python train.py --n_layer=15 --d_model=64 --n_head=2 --n_kv_head=2 --head_dim=32 --d_mlp=192 --vocab_size=2961 --activation="swiglu" --norm="rmsnorm" --norm_place="mix" --norm_eps=1e-05 --positions="rope" --rope_base=10000.0 --rope_fraction=0.5 --qk_norm=true --attn_scale=0.264 --bias="none" --tie_embeddings="early" --parallel_block=false --extras=["some layers without attention", "local attention windows", "normalized values", "value embeddings", "hashed n-gram embeddings", "a smear gate", "capped logits"] --init="normal" --init_std_qkv=0.0656 --init_std_o=0.0 --init_std_up=0.0656 --init_std_down=0.0 --optimizer="adamw" --lr=0.0026 --beta1=0.9 --beta2=0.98 --weight_decay=0.053 --lr_head=0.018 --grad_clip=0.5 --warmup_steps=244 --schedule="wsd" --decay_fraction=0.467 --decay_shape="linear" --final_lr_fraction=0.1 --batch_tokens=16384 --seq_len=512 --doc_mask=true --train_tokens=115700000 --steps=7062 --dataset="wikipedia_en"
Each number is 50 + 12 x the weight over its row's rms, rounded and kept within 0 to 99. Layers, rows and columns count from 0. The size before them is the row's rms in percent of the matrix's.

# layer 7 MLP up, 192x64, rms 0.152, rows 157-191, columns 0-63
097:31 64 54 44 52 69 53 54 33 63 65 54 62 68 66 61 50 32 57 48 38 72 34 57 58 56 50 49 61 41 53 37 30 67 46 41 61 51 50 47 45 73 43 55 50 67 63 22 58 52 30 52 49 41 43 57 46 41 53 47 75 35 68 54
090:65 56 48 58 46 39 61 35 22 45 62 48 66 48 45 26 39 55 57 45 34 54 68 62 53 50 57 56 52 39 42 51 47 58 50 73 53 33 52 43 62 43 54 31 47 30 34 43 87 44 36 34 38 68 49 62 43 65 51 43 65 47 61 47
097:55 56 40 46 61 46 27 32 57 72 37 22 57 53 43 60 58 49 60 47 44 67 61 41 64 50 55 41 71 72 62 21 48 61 54 40 54 54 39 58 52 39 37 68 61 46 56 56 66 28 53 56 51 46 56 75 46 52 43 55 66 62 43 35
096:68 52 84 38 49 53 58 46 45 59 74 41 48 45 26 59 39 47 61 49 46 54 35 47 40 48 39 42 48 66 40 43 48 44 50 48 47 45 42 43 46 42 46 31 53 48 50 47 77 44 49 58 56 50 51 36 73 41 55 45 94 70 38 47
103:52 47 34 51 53 52 55 69 67 35 50 76 68 52 38 59 55 65 26 51 52 49 51 56 47 54 23 46 56 38 34 57 55 48 80 57 48 58 33 44 70 56 50 57 57 54 72 48 38 69 27 38 56 43 30 46 53 60 62 35 51 57 43 46
099:42 42 66 61 68 44 56 49 35 78 50 60 67 55 59 45 43 75 65 53 43 56 42 36 45 45 85 55 65 57 63 34 48 45 53 53 50 52 40 42 50 46 56 40 59 65 36 47 37 59 63 39 43 63 61 54 62 49 80 60 64 36 62 59
111:60 51 66 53 34 51 49 73 42 66 47 39 46 57 70 21 35 63 56 51 59 49 41 54 43 37 51 27 40 49 64 33 40 35 61 46 80 57 39 46 53 40 56 47 49 49 27 44 41 45 56 41 60 48 34 76 50 55 56 46 60 57 71 63
110:72 55 56 49 53 49 44 36 38 40 29 58 47 39 27 68 35 55 47 45 56 69 71 51 52 29 54 85 53 55 48 47 64 56 42 41 43 25 50 43 47 32 54 50 47 38 45 39 55 48 65 55 56 74 67 66 53 46 38 45 49 45 58 32
078:69 58 49 44 34 36 46 36 38 63 77 63 49 58 35 51 55 38 47 61 38 53 45 33 28 45 66 59 59 49 56 42 42 56 48 49 39 38 43 38 61 59 66 56 49 43 87 50 33 68 60 53 54 53 66 57 50 64 52 72 52 39 72 50
095:62 54 54 71 39 47 50 32 46 49 45 67 55 41 58 31 59 53 41 59 39 50 70 37 50 29 42 46 56 68 25 46 71 62 41 58 25 68 54 47 62 43 53 61 39 62 47 65 58 68 66 55 40 33 27 35 55 49 49 59 63 41 43 53
120:55 53 58 51 43 69 53 43 57 54 69 57 43 53 56 57 38 32 65 51 57 42 31 54 45 53 54 35 61 56 51 23 44 34 46 44 39 62 44 50 26 39 42 27 51 15 67 50 60 58 49 79 48 24 55 55 47 40 58 32 57 50 52 52
088:43 37 72 49 26 46 66 50 56 63 57 58 48 41 54 45 43 43 47 45 37 58 80 22 40 41 48 42 46 57 59 60 68 36 27 29 49 45 51 44 45 77 47 48 43 70 61 49 59 49 72 53 62 65 46 42 67 36 45 45 52 64 58 52
100:24 35 67 49 63 33 66 55 53 61 64 47 62 50 60 51 42 65 74 53 38 42 43 47 44 61 68 60 41 63 37 58 60 49 35 50 24 60 41 36 65 54 55 61 66 46 55 61 51 65 52 48 46 29 42 40 26 60 57 68 47 49 30 52
094:30 54 48 65 45 61 65 53 53 60 44 50 44 68 43 56 48 68 65 55 61 57 51 41 74 32 68 17 51 58 64 47 72 57 38 48 60 55 58 48 62 58 51 53 31 43 48 42 53 37 63 62 55 57 37 76 49 47 46 53 68 53 37 78
103:61 48 46 39 39 46 60 58 29 46 62 58 50 44 51 48 47 43 57 58 43 27 61 23 47 40 42 19 54 67 57 45 35 46 36 59 64 37 55 52 57 83 45 58 54 56 31 40 47 38 46 55 71 74 51 53 45 58 22 55 48 53 55 56
089:56 63 45 47 29 51 50 69 52 48 51 73 34 60 61 52 65 31 56 56 52 54 10 63 44 34 58 49 50 60 57 48 34 79 60 55 51 51 61 45 57 46 71 68 62 47 71 48 56 37 47 67 62 50 54 45 40 54 54 63 45 57 59 65
106:37 69 66 49 51 56 54 58 34 39 56 72 52 75 53 40 43 45 69 54 55 43 43 57 46 43 46 29 27 71 38 53 46 75 54 33 64 65 68 43 55 40 55 51 36 55 73 24 51 36 51 39 54 58 48 61 56 37 63 42 53 56 56 45
100:33 47 35 47 39 54 56 59 79 43 43 79 45 49 68 41 56 47 61 58 61 48 43 44 68 53 54 49 31 47 52 73 44 67 32 56 52 27 49 60 30 57 60 37 57 61 62 24 50 66 39 42 51 52 69 58 50 52 47 39 49 32 62 48
084:59 52 47 57 57 63 45 55 48 41 61 34 47 52 68 32 32 57 77 46 72 53 43 43 49 44 66 43 54 53 69 37 39 59 46 30 74 40 51 60 58 23 44 51 65 54 40 41 37 50 38 43 68 40 58 42 27 49 49 33 32 69 50 48
093:58 43 62 57 43 58 49 80 63 44 47 62 58 55 42 51 34 51 51 38 48 75 40 87 52 42 52 61 56 51 58 40 40 43 53 36 58 62 40 26 51 42 27 55 56 22 47 55 37 19 42 53 49 56 53 66 46 42 45 43 45 45 41 53
085:43 40 48 65 27 53 45 48 54 65 46 49 28 49 39 57 45 56 42 50 36 24 64 75 58 63 34 61 37 49 52 51 51 57 49 53 43 44 76 49 62 62 44 46 65 70 45 36 42 27 57 56 67 27 60 39 70 40 50 62 34 64 47 58
085:51 43 51 37 51 62 53 43 41 21 41 57 42 53 36 64 32 44 66 22 41 49 35 60 47 52 50 64 52 54 34 50 44 47 52 53 38 53 38 52 76 50 59 41 23 38 60 40 38 56 42 64 25 43 52 46 60 46 59 51 70 74 63 35
107:45 41 42 59 21 38 40 42 52 55 66 55 26 38 41 48 45 40 48 62 35 19 50 56 45 50 45 41 46 48 48 47 39 42 34 55 59 28 30 44 59 49 37 38 46 53 55 39 50 69 55 72 50 73 52 58 69 44 25 63 61 34 53 47
101:61 35 24 43 47 60 49 46 45 54 35 49 45 32 57 41 50 30 60 50 40 66 56 63 68 28 51 60 31 52 55 46 52 41 50 43 54 52 35 35 52 46 71 28 74 59 41 27 47 62 44 56 56 52 67 34 70 35 63 59 35 57 51 35
102:53 36 38 58 65 54 46 40 64 43 56 65 30 57 72 35 59 40 61 64 37 28 57 62 33 57 40 38 60 36 66 48 55 42 51 42 43 67 44 60 43 48 74 44 62 36 44 37 41 62 46 82 51 32 27 50 49 58 53 48 54 42 61 60
105:57 58 38 59 63 59 52 44 32 67 37 43 51 42 56 36 53 33 57 41 47 57 64 51 51 37 39 53 54 48 85 43 39 40 51 72 73 25 49 46 41 30 59 42 38 51 56 66 45 41 45 33 42 66 64 60 72 36 46 50 41 57 58 37
091:48 67 40 45 52 49 58 64 79 49 57 70 41 55 45 50 57 51 57 55 61 63 56 43 53 42 80 31 47 63 55 39 32 60 71 52 77 45 70 60 45 26 55 63 51 52 40 46 61 64 32 47 41 49 54 61 59 45 71 38 58 61 62 44
110:74 70 48 52 64 58 25 43 55 36 47 54 61 35 50 61 53 37 54 47 36 51 60 73 34 46 28 53 33 73 55 27 53 28 41 44 60 55 41 51 54 39 68 44 60 32 46 44 55 27 50 46 49 51 45 39 52 39 40 42 48 36 32 59
116:34 52 29 49 48 55 33 33 45 60 48 60 44 45 56 58 55 51 58 59 51 49 69 72 45 58 54 58 44 39 80 31 32 44 64 45 42 45 42 63 32 33 66 47 61 57 48 47 34 59 63 57 73 47 66 52 43 68 52 72 64 70 42 48
094:15 62 43 54 49 62 46 46 67 49 57 62 66 72 61 32 52 37 62 49 54 67 35 59 48 46 68 39 69 47 63 51 51 59 52 56 64 35 41 35 45 42 56 56 55 45 41 26 35 51 49 67 63 45 42 36 39 61 67 56 70 37 45 62
103:62 48 45 40 51 42 38 55 70 54 50 58 29 52 28 19 65 51 55 69 62 67 27 40 34 52 53 60 48 65 48 55 46 66 46 46 64 52 23 46 52 65 52 23 43 55 50 43 58 46 40 62 60 66 59 43 60 49 56 59 67 40 36 59
098:63 61 40 61 53 53 73 54 56 47 44 50 35 52 18 77 53 72 53 70 62 55 45 63 58 53 54 52 56 42 48 64 49 61 47 32 62 46 73 55 54 69 53 40 30 52 42 44 63 35 44 56 37 55 44 65 48 43 27 51 75 53 56 61
098:57 43 73 51 54 60 54 42 53 52 52 39 56 52 40 55 58 67 38 42 39 53 35 65 62 36 37 57 33 57 56 70 44 52 46 46 47 74 39 31 39 34 61 53 39 60 29 59 25 48 52 75 38 23 38 33 34 56 52 52 44 66 55 56
090:49 61 70 40 75 46 59 57 70 64 64 38 39 43 48 58 51 56 60 47 61 48 63 27 41 44 53 53 63 46 51 60 65 54 68 50 51 37 34 60 46 23 44 40 34 51 40 54 40 48 68 40 30 56 26 65 57 37 63 49 60 58 73 47
098:57 55 51 70 75 32 36 54 63 41 35 53 50 54 50 46 31 63 50 54 44 50 57 34 42 34 35 70 60 15 60 53 60 41 46 58 41 45 36 67 40 60 58 64 36 39 47 53 35 31 73 52 43 51 46 60 47 43 56 43 44 77 53 52
# layer 7 MLP down (transposed), 192x64, rms 0.143, rows 157-191, columns 0-63
099:42 59 38 47 63 64 51 43 53 72 61 70 79 62 61 62 55 48 43 50 45 61 31 53 54 63 37 73 35 48 31 50 57 55 49 38 54 60 67 48 44 62 45 76 54 40 62 39 43 49 29 59 63 49 37 57 58 62 52 39 55 21 52 63
090:43 55 34 40 59 58 65 62 46 56 38 55 36 48 48 66 58 47 45 62 63 57 43 66 49 50 64 47 34 47 62 23 64 68 57 50 75 78 57 47 54 44 36 69 56 54 70 62 29 47 62 63 78 56 46 38 52 42 54 51 43 51 46 71
097:59 39 46 52 66 33 34 33 59 59 32 25 79 56 52 55 39 61 62 48 59 72 38 38 45 51 51 39 66 34 69 38 58 46 59 56 51 54 37 51 59 41 45 62 55 44 28 58 42 57 47 61 84 60 42 44 49 56 45 50 61 51 42 67
093:70 48 52 37 58 42 34 56 38 57 55 38 40 44 62 43 33 29 57 87 71 45 45 48 47 67 46 63 51 53 46 64 47 54 45 86 49 47 53 66 50 36 37 47 52 52 44 55 57 70 51 31 28 42 55 54 34 48 53 41 40 45 34 52
104:37 66 37 46 40 43 59 66 72 53 43 52 28 64 40 64 44 42 54 41 42 70 68 59 47 26 55 45 54 47 39 34 66 66 59 39 48 51 51 56 62 45 45 40 59 60 68 49 56 50 42 35 78 61 50 49 38 68 75 37 68 57 43 48
100:54 42 44 72 29 52 65 50 37 70 46 58 43 50 66 49 59 37 66 61 47 54 49 65 33 37 37 38 37 53 62 37 55 33 57 42 65 55 50 54 47 67 51 50 44 40 18 70 58 57 54 64 54 75 58 40 67 48 73 47 57 62 44 38
110:68 56 62 73 26 31 62 50 47 44 32 30 40 55 75 19 45 62 45 58 58 59 39 49 54 37 50 43 57 47 45 47 41 49 64 40 53 56 35 45 57 52 46 55 51 30 26 52 29 58 56 47 70 33 34 63 54 44 54 45 60 49 59 59
105:59 64 45 65 52 44 53 51 42 40 26 62 62 41 51 45 39 56 41 59 67 71 52 73 37 41 58 66 50 57 32 64 67 77 58 36 57 36 44 51 55 43 48 53 50 58 39 38 60 66 74 47 55 80 69 58 46 42 49 67 52 41 61 45
085:39 56 52 54 42 57 57 52 69 32 30 52 47 65 65 61 48 56 40 64 52 61 43 58 67 57 47 41 55 53 35 48 40 50 38 44 58 89 50 35 29 55 40 56 38 54 10 67 74 43 53 54 47 42 41 37 59 40 43 46 57 53 47 49
106:58 61 58 63 46 62 52 46 47 40 75 57 49 42 51 30 50 66 51 40 47 39 51 40 62 53 47 34 62 58 50 85 50 60 54 44 58 65 50 41 42 46 43 51 55 60 44 43 56 51 76 38 13 19 31 49 56 46 54 64 52 40 45 45
119:39 50 74 53 36 50 64 55 50 69 52 59 40 54 50 38 24 35 47 36 46 55 34 71 62 48 51 44 41 37 40 50 57 36 52 63 52 37 57 59 44 39 26 27 49 61 54 45 53 46 70 46 69 18 59 60 67 46 55 37 48 45 68 45
091:47 50 31 52 60 45 40 44 59 58 47 48 67 43 50 64 44 56 71 32 54 53 46 66 48 46 43 57 39 40 40 53 30 47 88 70 48 38 66 44 45 39 44 52 46 39 47 92 42 45 46 38 35 40 44 69 42 59 52 54 49 33 60 51
100:44 40 52 57 51 74 51 48 32 52 59 41 55 51 53 41 61 50 70 50 50 45 67 48 41 47 49 62 59 44 55 49 57 22 41 63 31 39 54 34 75 49 67 38 70 39 54 57 44 46 45 49 08 40 38 39 37 57 49 67 57 37 35 49
096:32 45 69 48 44 54 56 43 60 58 47 61 30 55 58 49 52 53 49 41 52 41 31 48 59 69 69 30 37 29 36 66 54 40 60 36 61 59 56 66 29 44 41 66 54 51 58 41 39 57 64 56 26 36 53 30 69 49 60 42 58 27 54 62
096:41 44 55 39 48 45 61 49 51 59 56 36 35 56 36 54 55 48 59 31 64 50 44 52 52 50 54 76 55 38 59 32 46 47 42 56 32 35 73 62 61 67 32 50 51 29 44 55 58 54 60 72 14 51 46 28 52 44 46 34 34 31 53 52
094:50 54 33 44 33 61 43 72 33 48 38 50 71 45 56 28 44 55 49 48 48 54 66 54 53 40 42 52 45 28 60 22 63 39 47 62 39 48 38 76 53 50 51 34 55 47 27 55 53 35 41 37 28 42 39 45 54 50 62 28 30 46 45 44
107:44 49 59 56 55 38 56 38 43 62 57 66 55 62 44 41 10 49 59 32 61 43 48 58 56 39 47 53 36 47 37 77 54 63 49 31 53 65 61 45 47 54 42 60 35 52 43 43 39 46 41 43 62 47 57 80 57 25 75 40 38 56 59 48
095:47 51 56 50 53 40 58 63 60 53 48 51 53 52 36 48 45 54 52 44 51 53 44 68 37 66 26 52 35 62 61 68 41 15 49 62 34 37 38 48 46 41 47 50 51 56 52 38 55 43 39 53 12 52 42 57 32 44 66 45 44 13 41 48
096:59 53 40 55 56 42 65 43 59 47 65 53 39 60 63 58 36 48 47 49 54 54 37 45 56 53 75 38 53 48 72 46 52 53 53 37 75 37 33 47 48 49 60 59 37 52 59 48 65 60 45 54 99 71 47 55 40 50 60 48 51 61 58 47
093:55 47 44 59 56 45 44 71 58 51 53 60 57 59 33 54 41 40 56 55 48 47 20 67 50 76 45 35 68 65 47 55 52 38 29 50 46 51 49 54 80 32 55 59 56 48 69 30 50 36 39 66 42 49 35 36 50 61 55 27 36 62 42 57
088:44 44 54 27 61 38 44 57 54 58 55 53 42 41 47 63 65 53 53 43 54 48 28 68 65 51 50 34 49 84 48 42 39 75 21 67 36 38 58 49 55 32 44 69 44 51 46 79 35 47 36 52 63 56 50 51 52 44 46 60 50 55 35 55
083:48 55 64 52 49 54 67 39 56 42 71 62 62 80 46 55 62 65 36 56 63 43 45 27 47 47 51 59 57 46 42 43 09 45 36 59 42 39 32 40 55 37 40 59 62 36 57 55 50 56 32 60 35 57 49 47 45 40 54 42 45 38 35 71
104:55 59 67 50 40 33 48 58 56 60 69 65 41 49 41 52 50 29 51 57 64 33 51 54 32 41 24 55 60 52 47 56 35 46 28 57 74 34 34 51 81 27 45 42 44 63 47 41 40 55 37 51 38 66 41 53 53 30 41 42 46 41 45 46
098:49 38 59 52 79 41 54 37 55 56 37 64 40 35 37 61 45 50 51 48 47 78 30 51 65 59 50 36 38 35 55 63 64 46 43 33 62 72 72 53 60 44 46 63 57 42 68 45 49 24 50 51 64 52 41 44 59 58 67 46 32 46 63 40
097:40 38 42 68 53 38 47 44 57 70 65 68 37 49 63 50 32 34 49 58 48 51 54 49 82 38 65 36 46 53 49 30 48 46 42 63 55 44 50 49 72 63 56 50 43 51 44 30 45 29 55 47 81 32 69 60 45 49 44 46 49 52 55 26
103:42 36 42 69 51 45 65 48 59 54 19 59 34 56 64 54 41 48 61 65 44 53 40 70 62 42 57 46 46 50 34 60 55 67 35 72 46 57 40 75 48 58 55 47 62 70 56 63 26 54 58 53 59 54 87 44 54 55 46 49 60 48 49 50
097:42 65 54 56 66 71 33 63 40 57 59 48 61 54 27 64 45 42 51 57 69 62 64 64 46 51 55 30 45 42 54 45 52 64 61 47 31 59 68 59 78 56 38 56 49 47 33 39 53 58 53 42 63 75 33 60 61 41 40 43 37 52 73 53
110:27 40 44 66 33 36 62 37 64 47 54 28 56 53 56 49 42 63 39 60 46 55 39 36 72 37 71 48 62 46 59 70 58 64 36 64 37 45 45 43 33 53 69 57 73 37 40 58 53 62 46 57 54 46 58 32 56 38 52 56 65 63 31 56
117:59 47 40 50 54 49 50 50 56 57 53 60 68 45 74 49 43 67 43 51 52 61 60 64 38 61 49 60 47 28 70 35 44 32 62 60 44 42 44 66 41 30 52 55 79 55 56 58 25 50 80 42 38 47 51 57 56 59 57 52 29 69 31 43
101:58 66 37 38 57 44 46 63 43 59 58 43 53 65 35 48 48 42 66 57 77 42 51 61 33 71 47 45 54 54 52 58 81 27 44 61 42 34 40 60 38 31 39 39 40 53 42 63 47 36 50 28 73 43 38 48 75 46 48 41 57 52 47 49
099:68 59 47 39 37 48 58 46 52 51 44 32 51 55 37 27 66 48 60 56 56 57 52 38 54 49 24 57 70 59 59 67 48 30 59 58 56 35 53 45 52 41 54 41 62 45 73 64 34 48 58 43 07 67 46 55 42 36 52 46 30 49 50 45
097:57 55 54 29 49 45 45 38 62 60 23 49 36 50 35 60 66 76 56 52 59 52 52 40 50 60 30 61 54 53 63 36 62 51 47 45 49 46 77 63 30 57 52 45 53 50 36 53 76 24 46 61 51 36 48 59 52 52 31 68 74 50 43 53
098:52 38 49 57 39 64 56 42 45 43 55 33 39 40 64 51 55 57 64 71 55 69 58 52 48 62 54 47 48 43 38 65 63 51 61 57 62 50 44 40 55 40 37 38 60 77 69 53 44 42 49 36 78 46 77 59 77 48 36 63 46 69 28 51
089:37 72 63 57 64 65 39 34 40 69 40 43 46 39 53 56 34 56 77 49 48 52 57 59 59 54 49 40 52 22 54 47 57 34 80 31 39 51 48 46 64 47 33 61 37 41 39 36 61 39 60 45 54 35 32 37 46 40 56 37 57 51 58 60
096:27 58 40 64 50 44 39 67 63 37 58 47 25 56 49 61 49 62 60 68 34 46 24 53 49 71 43 48 45 24 42 59 63 49 59 57 66 42 54 58 50 70 50 54 50 57 33 51 36 57 56 48 41 38 51 41 16 62 47 54 37 54 67 56
# layer 7 MLP gate, 192x64, rms 0.142, rows 158-191, columns 0-63
108:40 58 62 66 44 45 57 50 40 55 33 15 36 63 43 48 41 46 62 47 61 43 58 52 55 46 56 50 61 58 44 50 69 42 59 62 42 69 69 52 51 58 51 37 72 35 46 51 66 39 36 65 64 59 62 18 46 50 38 43 47 45 36 74
106:48 54 61 75 55 51 42 54 61 58 47 35 61 69 48 47 65 69 43 43 34 65 50 53 66 49 54 54 68 62 76 31 64 36 44 45 44 46 36 41 53 30 55 73 62 41 50 52 64 66 47 62 58 51 36 32 26 54 44 55 64 52 30 47
098:32 50 62 53 48 55 46 79 44 56 59 62 34 66 61 34 52 63 43 59 35 56 32 61 45 39 42 67 37 51 40 49 53 52 46 53 61 40 49 51 60 31 51 63 56 66 37 35 42 51 77 76 25 52 45 54 37 45 48 46 66 65 62 69
091:36 54 36 57 33 60 54 57 63 50 65 57 45 45 50 42 55 57 32 54 60 61 38 57 64 45 56 33 47 51 41 44 40 69 72 48 77 59 45 25 71 57 53 52 29 65 59 43 39 52 48 35 49 55 24 32 39 41 68 32 50 60 54 35
099:69 50 33 47 35 48 57 61 56 44 67 60 47 51 53 41 54 60 39 33 37 44 70 36 48 56 58 47 50 59 46 68 53 42 64 34 65 59 58 23 47 63 42 48 63 32 37 54 61 59 49 49 69 81 65 58 65 58 67 45 30 62 40 51
098:44 43 60 50 39 37 53 43 64 39 54 35 47 62 67 29 63 44 39 38 55 58 64 39 53 40 56 42 62 51 45 66 37 57 42 40 71 53 47 37 60 38 38 47 40 28 66 61 33 65 49 39 60 70 48 27 39 67 58 54 48 59 53 84
103:36 66 43 52 38 44 56 48 63 36 55 39 49 59 33 50 60 37 46 65 51 61 69 43 62 31 59 59 58 50 81 30 26 51 52 47 62 37 72 55 45 34 50 40 23 35 57 49 51 34 46 47 55 41 37 62 47 65 30 44 56 35 48 42
084:62 61 54 48 38 40 37 35 60 62 05 40 36 54 61 60 38 59 54 44 47 42 66 48 41 76 60 47 52 51 42 60 54 49 38 54 43 59 69 66 45 59 42 53 40 35 33 52 59 47 42 46 52 32 34 58 64 54 28 42 36 42 33 52
106:33 58 43 42 54 54 43 67 51 65 50 24 53 52 59 51 45 50 43 49 62 52 51 68 61 59 58 46 49 40 45 42 29 41 85 45 80 41 38 40 49 39 32 51 61 34 60 29 75 38 57 36 38 48 59 41 58 67 60 57 37 54 49 48
121:47 46 50 43 33 80 56 45 33 42 54 48 73 64 48 57 58 58 23 75 59 52 37 55 35 78 43 45 68 59 42 60 40 48 36 44 46 46 25 24 57 45 44 50 37 39 56 47 57 45 48 51 53 47 41 49 57 56 29 56 55 50 63 65
095:49 56 70 48 54 52 52 49 70 65 59 50 74 44 55 55 60 55 36 36 64 58 54 59 12 37 26 73 47 57 60 68 42 45 47 38 43 42 51 46 50 39 63 53 45 55 39 62 39 34 44 31 47 53 44 39 51 47 54 65 27 26 43 46
107:56 61 49 61 53 56 37 65 46 55 47 49 32 56 45 33 41 27 43 50 73 65 50 49 66 44 64 31 62 55 75 43 19 62 72 52 67 52 44 53 34 50 29 60 45 53 36 38 38 65 56 58 61 51 70 54 57 56 49 50 54 39 67 42
103:55 61 74 55 48 66 34 56 51 58 39 54 53 38 77 50 67 50 17 50 55 31 55 43 47 51 40 35 63 53 34 70 33 34 58 50 60 52 55 33 37 41 29 61 42 48 49 42 55 55 53 43 47 35 37 28 51 52 57 41 34 39 46 68
100:33 60 57 49 24 51 57 72 59 56 59 38 39 53 74 62 65 46 57 47 55 38 28 61 57 64 45 54 46 42 58 36 54 69 50 31 53 54 64 55 52 57 41 62 56 38 49 43 73 65 66 49 18 39 45 33 42 33 58 60 57 42 54 60
092:33 54 36 33 39 61 64 73 48 36 52 42 86 56 66 37 39 70 62 39 62 70 51 46 41 43 41 46 54 36 57 31 49 53 58 46 32 47 29 70 40 57 52 29 47 55 40 49 59 52 41 39 56 50 37 38 50 32 58 58 62 47 46 46
099:40 42 54 56 50 58 50 49 45 39 47 48 60 86 55 48 38 73 59 60 58 54 72 56 53 46 30 50 59 75 41 42 50 58 50 39 53 52 61 31 50 30 34 73 35 47 55 58 52 58 60 41 71 65 66 47 33 43 41 52 59 39 48 75
112:45 45 69 71 57 46 47 43 69 48 46 30 67 55 44 40 47 45 27 70 35 63 53 62 44 31 52 45 52 66 52 32 47 44 54 57 49 35 33 35 33 52 27 65 59 46 41 51 73 55 54 63 50 56 53 37 30 56 40 47 61 47 42 76
102:58 48 37 49 48 77 53 30 49 42 62 32 42 56 48 61 34 47 72 55 65 62 59 56 20 39 46 52 44 37 59 43 32 43 57 30 81 37 52 56 64 26 53 41 56 42 34 53 48 57 46 57 67 52 56 52 41 41 66 43 51 68 47 51
100:75 63 31 72 21 36 35 65 57 45 41 43 51 51 49 55 65 32 47 38 52 63 48 50 60 66 52 41 57 67 43 49 51 66 41 57 61 38 44 26 64 48 49 51 52 49 66 47 58 51 50 57 58 72 58 37 68 50 38 39 51 23 62 51
090:41 40 63 55 37 56 51 49 37 58 57 70 60 55 55 73 36 51 40 43 30 32 58 49 50 29 66 52 38 43 40 41 38 67 37 61 65 18 51 45 66 50 45 37 31 66 53 58 59 30 35 44 57 42 53 34 67 40 56 64 58 44 42 49
090:34 52 32 48 42 48 52 50 50 60 59 18 42 39 63 35 38 70 47 61 65 40 66 47 76 51 59 38 61 52 60 74 73 63 51 49 43 51 57 46 45 78 46 62 66 63 46 30 47 60 65 36 51 49 56 52 65 51 44 59 60 39 60 45
106:25 44 49 58 50 65 76 57 59 20 39 66 65 53 52 55 70 43 62 59 56 38 46 66 51 46 60 25 32 48 58 51 48 41 62 56 57 54 49 27 57 77 49 39 53 52 33 45 46 66 52 60 50 45 40 72 42 52 57 57 41 56 65 38
105:55 36 21 52 43 53 73 59 50 43 37 38 57 57 48 43 54 31 43 65 54 51 61 63 46 58 44 64 52 47 50 40 34 60 78 56 46 13 27 53 49 58 60 35 44 46 36 39 73 57 55 51 45 58 54 27 59 45 53 57 39 42 37 44
105:36 39 48 77 54 57 54 60 57 67 51 35 39 44 68 34 52 34 42 61 41 44 59 66 45 60 50 51 75 62 59 60 54 56 37 37 37 43 52 39 50 58 55 46 36 41 45 53 71 59 44 62 64 73 37 29 52 37 43 71 53 60 34 72
099:18 60 56 52 49 52 60 57 25 43 43 26 47 45 47 62 53 43 52 63 50 70 64 36 77 52 69 36 61 58 65 53 15 61 50 49 72 56 53 53 36 37 42 50 44 56 34 41 41 44 48 53 48 41 47 52 57 53 38 60 53 33 51 37
095:42 54 61 49 39 71 30 59 43 61 59 55 48 53 26 53 45 49 41 47 85 37 51 65 61 50 40 27 47 47 52 44 52 56 73 44 40 64 54 51 48 57 51 65 78 48 27 62 59 68 47 47 56 50 38 49 62 45 36 38 38 59 62 70
099:12 31 51 67 19 53 43 54 55 47 46 36 48 61 36 65 57 53 45 57 55 44 46 52 58 50 68 54 61 38 60 50 61 59 54 41 40 40 40 41 50 51 52 59 56 32 44 50 75 46 55 56 71 41 56 21 29 55 45 47 66 57 38 59
106:40 38 48 36 46 66 56 62 51 23 55 54 58 65 39 43 55 62 27 75 60 52 56 53 48 53 64 49 45 72 55 69 45 53 53 26 56 56 41 43 68 24 52 37 49 64 68 51 67 28 46 57 46 56 39 47 53 49 53 58 51 58 64 73
084:51 72 50 44 48 34 37 77 47 60 40 49 56 63 31 46 47 28 61 63 64 55 60 68 52 62 53 43 55 58 51 65 76 36 48 63 51 41 35 48 39 26 38 42 47 63 51 58 40 19 61 30 46 39 50 54 67 48 42 54 60 54 50 49
101:13 54 54 34 60 64 43 51 43 41 51 51 58 58 49 39 45 38 68 46 57 61 58 67 64 38 39 27 27 67 45 39 52 57 61 29 45 56 42 34 72 45 57 58 42 66 52 21 49 56 71 58 56 52 46 44 38 56 45 54 59 58 50 44
095:49 54 17 46 45 64 65 71 59 32 48 40 63 49 37 44 63 46 44 58 57 56 39 68 49 40 50 70 72 57 46 58 44 40 70 20 46 38 62 49 20 44 44 46 38 36 61 64 66 39 50 56 38 47 54 49 45 38 44 47 60 48 60 53
095:62 65 62 54 55 51 68 36 38 35 54 54 45 70 63 52 63 40 52 51 38 54 38 57 45 60 41 37 59 58 48 23 62 37 70 41 49 41 57 67 50 40 48 57 53 23 54 42 62 61 52 66 46 43 56 54 54 55 67 72 59 89 51 52
095:34 73 39 43 38 26 39 55 66 39 50 54 74 42 48 40 54 43 38 50 48 50 70 61 52 57 53 56 46 50 42 70 46 64 69 57 58 40 50 31 30 63 36 17 68 53 45 45 62 35 27 49 42 61 48 52 44 56 57 50 43 57 41 36
091:59 51 51 54 31 52 71 39 40 69 43 53 66 52 33 37 51 34 38 48 74 59 71 61 27 45 42 47 56 74 57 65 36 55 51 42 47 45 58 60 48 44 57 48 51 30 73 46 72 39 48 52 47 63 57 58 76 36 54 57 66 33 51 47